config.yaml
n_layer: 12
head_dim: 64
vocab_size: 5935
activation: "tanh_gelu"
attn_scale: 0.125
init_std_qkv: 0.0476
init_std_o: 0.059
lr: 0.00555
weight_decay: 0.0
decay_fraction: 1.0
decay_shape: "linear"
seq_len: 512
steps: 8210
dataset: "wikipedia_en"
Each number is 128 + 32 x the weight over its row's rms, rounded and kept within 0 to 255. Layers, rows and columns count from 0. Numbers have three digits each. The size before them is the row's rms in percent of the matrix's.

# layer 8 MLP down (transposed), 384x96, rms 0.0681, rows 338-383, columns 0-95
094:171112160136124115138108123120146126132119082096094169111128098135158073121101156119164144134137130136104157115112125139087164103114129129149071104139126206176115079155152088166158132124157125137103102086157133071137161133172157197131100169121081042184164155125079187094103171153102040106
103:119145147157145150159125130185118143131121128096089155111150112072155127178029142120099154132111163086153148048156113175164102152094131100166169152145109160148113090119120101140144142143104082115106156089147120100181129033174063178114094136109157116054138168126150112113163096119127148116
091:100059167122212151164203159095142210129137155092100143101114112149115157139102174109125106160177126092136146141096135064111134179103109139093145143121128118100109137104109171104170080121075184139102132094152119086149146147103096112091100174172159128126114114157140120117148062152158190159
104:128133144094161075083140120151117072160100092118112141116086126203099152143160110069114129131065210132072089166103164076083162150124089159100175092110127166103146129126122156103142134162108146100160140120157191148085173156142080075092100133121100157145127177142141106136171081152161118155
097:106123134122159143121087144157101184117065112081113090125167080135078217119104103150171082119166129124122138121159109097165141135070116209140196052105159145130078128097152107097125132114133124120149126194124121133136106163155097096135152144092200092113147106118127135200131127117118186120
094:091147121117113074165116177158135085134124161159099129089124143106159112077118190157125129096146175081104091161127173174152135130138094106141148107113107102095087124108132120155138162128168110183161145057166139089172083130099130176084144099109121133135074108121168029156104132194182154150
088:149121192128154123103191154135115146130136080156141120140161077122101103164095145135134189155098172102134138103065093139086136108115128145120152208101146159167141132105169104028134108157190118137152160156102100077153113124149134102122110084085104143087133137062110200130088090130161111095
100:102194118144111143114116117126169140111070130136171125153112124142131168090127060247079141121149166167148154075077080179102103173119078145118146152088085118159125113086120093167135092081112142127128162169105128114110109110129154154135198105093156139085095102176139149134167093111121120116
095:129125131137098130178089098158109062154140070108152129146132134119084077126110210152111111154180175162116111147119167184148118125157174086118112188187127190126151146040111153151082122129106131134127122111067130165138133090127064100128110157115071138138104147137110100101063126180151132117
101:096050160133147168087130146096143143069181113207121131115138112102164158119115143068156161129141151120148178139137126186117101169055118130110127128154163147170113115066172136147136096116132082084101130112139109064128176184207164083099168087140106114161127154109158125091115130137103147140
100:102138068167164168113106167133092146089140137151145108149080090144152098127145143109106181123143123176137184127079146164149083149088095140193122085098141123068143100151068167097158134092135144160102097103178201177103206085135125076084087106141132108155111113107130109125118149182137156123
097:083151141093090135107102112116084172127169190121125122166166134176166122156122165162123176071104072144117148140130116069114139090119067135127169111168101101078152137123087163110084128037231140097093117117137143138156071096125122141161142121080179108108125121145159154142104125160100143138
093:058097134095135136138099131154131183086097095142103183125082159135164110143191095164146166098114188178087132127102112145155129165107129180103141137069138099090175068068198140114085114131157138157152145120113158086151107134080157152090130103115156134142186124099177161163103124118097079140
091:187112100145147201164157092167144094128103105106126089086157114152140118139158149100146067204133098134087076125155081167123085217126131102128094112186107139145125117153201111115146179098117179149145172129097122124110117116145146104095103102162059157115090139108106139158092141094143154084
103:090120207080126142107044158098116170102159140119106161160163099151126133099109100136130102159129079122133121129140101191139127143127112095127142093152130118071121126169124154237175132126112148160141120136129079188110125136117165155058085148163128060146111129137117136142040113127104145091
097:121137129139141067113159070155139131110112146107112131119142115140105090134126123094131152134135155147150127085148167168176137173111142124144138145147152061155167114128125170095124119203108180117087078142101089168080108172174117087173138088125058147222121149211149100094106160163100080109
090:112147122150139118116065152136104066044153163177095105176124128129148149192109145107137118122142100151100137089114078125095086111094182109122181122138120140084128152133100129164152110081064088118117137105148118058159204104137126168116117142107202115104122174158132168133110115204129156163
098:085155190139101166131102117156139112111165118113068131142195122126072133092118091101130147105170111179124164133120137110136116142146152075162249110150101132153119152132142108109105088185156187130123137079068080101127171115119088135160106115085128115172112137152114151155138104158140041134
089:142137152142099163172161123110128092075112156119174172162110057132122141144132076141087143140113121120139110098069169128122111175142175145050168129162130131182169091130125130132132101155090108136178074131106071107070122169136173158133118098191062153117182062123131142114098139116122118187
110:133132125155047161128096090158101110170108151155131096100160130102157096171166108146104114144151127103079099182098126067122111071147203098133176099149116063154143156208110142158120146102167105158145131080102115137125132114157098140147100111186147089113095120181085123083116113178114176168
105:135136171111131170132178177097149111108172103102122123174143118119129085131095174098194149067101081124143086113128128186116120088081155171110120179168109130079122119158099146122141148155127148101185117134201128057092151172046087086139128146072143160141118107157125103123142161111142184120
084:083099120127120120146156121126160142127132174115090161138114142120150099121102136187109241161193064104126147142112189116189144132164166169125123122058145138158081123171111125138172125084141083125176131128117131141103073146146133110113097102125101121131045098115105088122110074153146062126
092:148134179125126179093170182137132090140191104099178082093200112144131097050134173131098094153145106135100082112102085141077141130118137121066083121129136079077164172087126109155102146108163212141095103137175157102094125145105133112131155115158115138133106137139137187138104117173100141169
110:146086113117209137156129085209118125087143093162180117068159149096183142174086167139135149108174117135134128110113153068138116129113143104126104115120171121133141104202074115108102177107188148159128161076139109135116094133143118113129114117183109108043106061117112124102119089097155151106
107:152083114129110122089162085124143105165178087162146180119139143130101121156108153126122132066189138154141076097108131157136160102175085098129124139126090101125134222199096128143143166149193154080057152099111131119147138111091074179139136155088122163114198128102135150080173119111155137146
102:136080162156124148133223154169104083112090123059120086125166102082105080147131167141135080117108116123134134141135096143107091114192159102113089124124122113153164153145132127105174141193182144162177109119059140096071120157113148122131156132163156147156121161128111136103059159173128048127
095:151087144154121124151082107092046120151117079163110115156092150136126130131119176108123086157161165130096119153170185068152148151157074123138171113171076150112177094105094141166084104126160165102130083101099101133188120087139121125128080113204139151118165069122167104134109157172166152083
099:189144141140089151110095165155111102185109164088071163115160169139095107173092154211124099157181090084140122104160151127121161117112112161107102125130098092102104100160127094111140100109150149104121103115138139111169185090131174093152178148137148125042123121142090121156135147178105220108
107:115156121151139101085091148084118115133131211112124165061071164142077129153115057118126154115148156152123167150154078162185129133098127179112193080131201152110122070134153159167091161079097147150105148096101123094111153173132163118187164166097136134146111126109111089099156094108112129141
117:101167129140171082179117108126153128149133111135141105111128135084116097114188127154111118182109124117145162124120073129099205064125187152152071124147200104131135076182155179118137162093168112138111110116100079064154155165162178166141111080150070093145114126073074112101144143128141116118
097:109166151125124107119135130127089116093086139048112091164142162104162151123194135103095126181053136133143120163128139131100159171127116088117132153155096122131093116166080143159112110169145145175061146137087170055125134091193162143095118105125085121186208148146179096110126139151090115093
102:167116202111183144155130136126086148172167135087142127121144102112122120149110166175102140083114109133137101124087121089091154179109117153088121147115112047101132126131128145088137125122150196108179159142091081069168158141124140139169069087088109157168113104177053176116121078176156109154
108:075121137147148075088111131131161147196161161126086091166108160122115155123090153101110077177121140198109088101156089126102140177131112077075104123139079149134139131102096111108166049105174124110111180186117164148115151128138196125163180106113095122107099141101202151161129141148138100153
096:140124148085131158168074102110110156174097120138118154141158159071092108167203145130122147108117133150101134088147178157108127142114168124090120084095140134113075125086102103145149166098186134191133195125112135068091092126034155124136100161061090179121174119152129138140069147129119108117
087:108125111177125166116174113178096158142106132129179087136117189131188146128052156059102108176175113172113111141118151148167116153102165112143091147147132203180153126154158102131137143123073158114097064140101130146157116099155074106115106098157143058130116120109163120097093108107092060137
096:118094098116136163183138153127090096118116181139135076103104101130192130159134177074122173143114062122090115082132145109142091181102199160106157117119061156135110089110114121090122125122120122130145153097096170085098123149093221089136179117117178161144151063160123172142108088108135135154
102:128131126100141123105143109226101127156155196120136165114080103143116188166124140147088138142186087130109093115107180121117172061069194175104098212082144107093161083123147153111120163137142114130136144166107132109139134094176104130146160099158139105110121092084117067133123094110088110103
093:133121115117231148154149127132093166140104145119099155134120143091160151128122097146155130130139116138186116116154106134193194138112132126176161156178135027192174150071146093137143071167114078154151164124121134096119099109110127133107112066052099131165117104114135153108160087115149090116
101:104140076091144152123114126141135164154118144099119150104139093138165122238121117139092179140198141097097120117060067141087118139129095156055090173135147109141115119098193134136117127149153110118114133127168128092149131095089132172170189178137095132102056145102116084093084146130157123170
098:126118164086134067171135109135103068121176095116102173144196069139102131107157121127171139150089117128208158153103095079136142177121173138124092073141182186150116109167171127150159116095190158132164121103106113056074128179147117130131127109073124127094142083139136125097115149172116127112
094:106157109170126099156188110126116139153101126146155092090132109112154112141152149195135098085147116117106112105199138137135126120010140142067135150044138133094097118137130154134147113146154118140111199116110106118114108156062170103053147109118146131122122114130101190090138211109149148109
108:136071187149181178200146163110151122176089101121160111185115113100070153112119111167071153084109122151155144136098148125072070132091085181131108141121079170155101113077134079117113105105067155164137086113129154128151166171106148161129117166110142153161165128146162108143137153081174103125
108:149160115183121161129173113176135138078109062139163143175156146138108134081094071174133092099166156156116108124095189085151117108186123061128166137124163158093093139124148099098117130117160111094101074161108108131157063096146073150172117098177188125116163149101105119068149126156142139093
092:146163128146113129103122069192080115126107082145203151104104138116165167094126071080160131164133162111160103120178120156169184119092131129162171188097071156121077137087176119143092114161102104155120138110119105069143098187126127176177133102121112096135101149087103135063164166102118125130
095:191080118137161140139091084136146116099149115046081118158148136128078137135105108138155124172135164125140119180138162084112149105094115147154116102150188076149158105164116096097067161103144103094122164108165052106092090110144139139109149093153079203134180087162147110171141159189114120118
108:162082143129133103110060081144105130181104164144049151170109137097154057086155144129180093165146102123110088146116082189091144190146123125154108139114145105128107192142142159138114053158160117080106118163141143185125112137080110119124096163123115143143094201116108128143132125185154164127
# layer 8 MLP up, 384x96, rms 0.0678, rows 339-383, columns 0-95
092:146159104173145186137166057104111073092126112115177130126109132143130087144123117145061100121125180123101141129160177065147091127181108116088129109170126122089148129139138082116117185136107062156124114125161168110208125092140091185115117098112195167140130142060129071137107114131161165142
089:153140098133043053134086142126153122082116166179135121119145194109204143121116101174124148111063096156164103074151110115098187096140089138122184109147136168141170108116165098171111123089104055116107148156094158113088143138155153131110112113159144120105131131058157152152159127157089119104
109:122131141133134143126133146099199152100146078101126121206100122122161148179128098145211156087168138074144097153083071095153180066147092130122097149141094119123134112139161141119077166190128100186174135140164104059121127126196097111101123115126157148138147119083099156090095086136107098126
107:145141087095153131113127097146120119079123165149176112146123153130081112185137133167160173139138129124115107143162170082152141127140078098130138161155059103120128057203093132130177078128069129147192193034129094165097119155116140092113164154171097108139129091153112091101158153097150121132
101:157183120162095110086145105106179158086140191169154104158078128147088156136197137105254072132123135138091150099128144112088113126090082128129114068090183088124120109186144126169127102168091126119105129134127121120142170131145130076161109153154109054130126125095145094111142126114122130139
090:105169118118106073138061155111142084115066125098118157182109160156144160114133114110167108156154122122108177185106105151136108167138101062134108128117169143116116090156082145164110141112075183203141124075131145180103099123165143068124172106095122162163180069076106097158146145159145102137
107:184134105150067155134086175105151101138173079151183118146169125141110042107201122158103167109086126103118113071112139137122068128161155112170094091083156098062144092165149112112147137182115114189145099131152125117134130108164133117166149166125161075150124109107081131152087169164128157122
101:092158101130141079096124114173153112114079166089118115103093181123154131051177110120096126130173132111132188085118193115099137089208127096124160100134130123110120080174090095141091082087201133164110138146100168103128115142156096147086169140124179145167115174185115171128101089127125113138
105:120164094077108131095162098101072126151087124104119063169126113114221152105150169161175152095129110156147118147147138091103132121107134107156141062141088147064105139078167191118124118132132084164098216069137121104168125123138133133095098137129097158143195154111107110099167178142125101124
099:124191081112072102187086155142110175141095082123127068175126149119134151100142177136147076122117117128169114129203132121078060084126122129120132125140116129090117101163177127126126194093108061132137188142083176152133117157092144140149165125180125114145160097106155173176083122108121084143
086:121119153141128105109112138162130119078069092216065119104155156079089102082107097166132136159126119066163084131094167065216111143146147137144094125143136155133151090166131090091157143131119095140117093137082147139155161138161185094142125126156117140104153140069159087112114175097152191155
091:166126138170080145162173156152153057082187172127115106096202081106127084090137104135123112090161169148179118209117172082107101095160113111144078111151187108119117126127085109130171113115116115131136131146141137147139142121123129126132097113183124103125091097099114078133142170152123209058
104:152122141086131082126160118161147132206133145105105083138135138151111148139152121169170086066082099127194158075100145116164190138162132112115116070157109124078103096139161124122058107143070134113117159130110206103149125053098129105129150133215138094107124158112134127131168169162111112133
093:162128163075091139166119170131139082089178127122131105133096077059103071150161113136056158141165137105126126122145113138163173048167146131134119123142112095151100073159156169086149130120117155163138148146152139108140087092147141026121114137125154040117097170134142098140137113104168162155
104:124114076118101117168143037193131143135093129093078130120124146187136093084164141113094127137149106115123146049173137142151129157132042156142172064104137098079117115139134197113154178165116134115126158115165155157187093149166128146106087134126154139131128116118141114125086177189137081122
093:098142113107147134146156200150158089135139149093095139157145151119120142114125122111120113133158157056085144147125130125173150131129084097102105142126181084168154103200095085085088101127154161140136126191129063177149125108173045131098142093152116071094094195098180132122110138104086171164
097:166101089102112094114116117148127163064128143194096097161165149165100126081145090150086134143159081107143102143115141097186125107140119095110150102165089131136062130198109156113201143111101167106138171128139170107138150070139172105145171123192184125085154113140187084115117163093087108117
106:102161083211137134104185133167094079134083136150191105077092102105098118109170132157141078112156138188082127139117165131111116098130119105167094179105087120155132106144114116124117147115115106098120136065132138113148119172176176080168146112157166090112142157071129058130179148118189140163
119:124172156078069150211184124170084083061123133121139096170145076116123138165154136135149080155183147105139154127103106097150090103136147146166129130106123119102124184124099182079037111167070120122174168120118116111131149189164116118172105098175127131157120106124145109129146103133092153107
114:193144107153133136215118139111112090111143138072125094217110153126116110071157113136175118094183108117119121067109112158137138130126095146172118092108142075132087104157137154084139138164096181095149109089093123085137146140152090091179131128159081150159131140117177143108148211068139127107
094:090149142135111103153157152121116153139099104119097152157136134112126107131145093162110146129065156095152065129165196143089159072084079115151148123076126174143129074147139084154102162132099085106171162097096118101151186209084123139107098118116168182141172209121115171094108144125098178134
105:177133138123133135196144057121154095111105184154121186112057116069136113160112107129119153110158106144195109091102162098219159108079100084097144125144163138108114124170067115149142079135089122137135159166186133148156097055140103172106096138122114098098154126131104137137163165101142112135
098:165173095163059140122110151131138089079096154094136094101109082117138169111129115197152104143167155134057176136056161081160130093182106186112108111169145140109092183152128156152154154133138141178091143093131079132109137133101111155110133112135129141167216139106067096133111131097152143160
111:090154099114132059130150169125128126064102130120161102145131067128119134133153133108154152119106151139127131087162129036140128139170168140143105199148110118092114160136151121076098121098138098162163168168144089134100140115105107206147158078206122148121165166119057113140119089110063179150
114:120119141148146119150096088067169136143096132115143116098095197147132152172121107112174066122115133097124156087148125108147089111158134118153145110161107108136052183161167077094163137111126053149126181121122115119182139168141144152122188195099168073104137079050128173109102161156130125116
090:130120104139103119192112151148103117154079151101185095142160121117093172093187112146080118103138183133157198039065147087119132122174130079072150135103135075101080129156100153119135144084094124100160152115139170120127107184155106149134189134145118183154121087114117111117197142097122140134
091:125189102086143109103112125121130122086156158137162079121123123113134217102141104095194102162078149141102140113108124173101152085156142049142120118143164153119097104121100131139185091131087098172129173146119102114091135199098113078101135113106091179165173165132177096163096109104081123182
098:105111170072140192114138057133124106105106143104166067158104127156161099088138106124132142088109095225107097133147124135148132102165160088099073153156142173095108120162127132126122182114119038118134116132098165149163093146120121107122086127185164117136146209170110092162095155153145156113
103:134100098099127143160120143126203138073092107147120102085126164170126090088139193083153182095154145115126144136177136165130172122168103099153107128087089165099161127099093145055136123183067151154201095116178145113152098137167129119148076097156189135112133104120151110055124114160144134143
105:168164134150113096140120124064155102104129158148134167166120119135193104108147161087164085106156135153145140167107121107161087074146173109164126097124103125071132126096128192146071129151111119128155150129130217118125170038121144128093104118184171106087161093125098114106085106210125128098
097:102141111125165132214071127124153150137046097104153126166085127125168139124113159161135099120147135126114140133120144149168078089218141125164094152114178158121105098075135116088193147175128131193108103134066131105094074155127106203099121106184113162141112113077112130113127100137107146125
099:111167104099113141154143108156171108142115117099137112143110137122124136075148124150130145074125122146207088097137096086136164121125101072165060115141129158144127175139129149167125131181122100142206116060208071160142165108109102092132103096086122162148123148096197122103096202097130084153
109:151125137115116146170154109085128084133135111115128089153079129095130096129124140066159175080176122144131097105220119085170064089152186126129126092098127103101130136194137122098126109049097129131071147145204224111164112127124119108105114156135184101119121141097123145098125127166120152150
111:131186095149087157152186101079114145116096171150124161198141111077159125160141136118156146098148171150116114168149130114128028152129100097113107112145131153092108176108135185108110216132131100159069164099180073168141118129144133105106084099143120165140147132098086067126132124109111168150
095:113128170200135088120136097151168077046112077087140144085089084146147138150169119159097128151142133091134163125114136106071155148145111115164160091119141084110123135146168132116181156190073044154165166133124109123127105143150138140097146135145048070123150161145101125164094154154165130085
090:120147082073120183107159110149194178089055106134078107165125136095120115095138122132169118098113161158106123171116123121132120127148166080141120171131136162121077074159169063152151151126114129148141158125134079130162110178090107112096105150140118200172214122095123049130142168151109141123
097:096136148174060108086095126157177130068117150105152134159088181158138143067138152171187074083113104139109132113118134187114063115099131117157107105066125139084116094170153182185173176108065144127089102134111138117133140167107168150143120109147162140135142089147074127155098126136113176098
115:074168111138123146106122131135114163194081097142090155092172178122136168078169137138095130134205115172081130091129110065102195136136085079145133080097121131088136094160170145129153175158093117090153127165115102092117124127136090084116147118156187177140073166110139141092138185127142090144
114:113167145154129155194112163098141093144060090120144126164125058157101150106138110138206112103131151101072116175107184110096091065207130082166113147124089107163112134133115106132150140173164097136213108140127122160129170163168115071124163105097131160143125103115130135066129093111127134115
103:129133084089061162115146151135131144114124144103086174112143150179174128113162141097070132189101183128125150105078160195130053099159165110155153146094087114079103153181143093102135125186115120129108129147119091146158144121135060188113132150169161152143164101104097086174077089118126147113
105:135115130110123140154107105149141120136146148158114142103113138129184196120158060110203123148156144102141190130084070153127136125136123069167087138088134127031124166160162142077104150108134083117156182180139091121170117132166138163109089093132192151126109077106136123106133108153087066168
124:090133113101151074172150151167106095079169164140188161084096134140115144115215115127112161125106135089158094063122158111063080112194152084199074108083157107149086169165124085115120153140131149131128120072086102120172142124153116115172144096166135159110146099118156113132138122119115164160
108:074130146134108105119119124157130122118137099115135127110189163138147160082196101140100131093084064137176097100086130133158120141144160031117122096113127119149142203158162144088162130163068111160146084154172130154101181098177113110168102086155190093151192144083107160134158120126106132128
096:175152064141146066135146122124148128127107118146096128176072145092134114134149134146185086083118157140148161122113068131173111136120139091171105090095133148064130120131149189137100149091127100151143088135150111169091082085137151043143150105158171127170172185145093048119176139150117090156
107:159162161077115135124116140073126087130176107152195099125118129108111134156142166119123102097182136076062107125092129060190100131115127070174154107138149135185106034149084117123134158106085158179150098113079110110154159118116120156067122121133135152118177149131116185121126168124114157081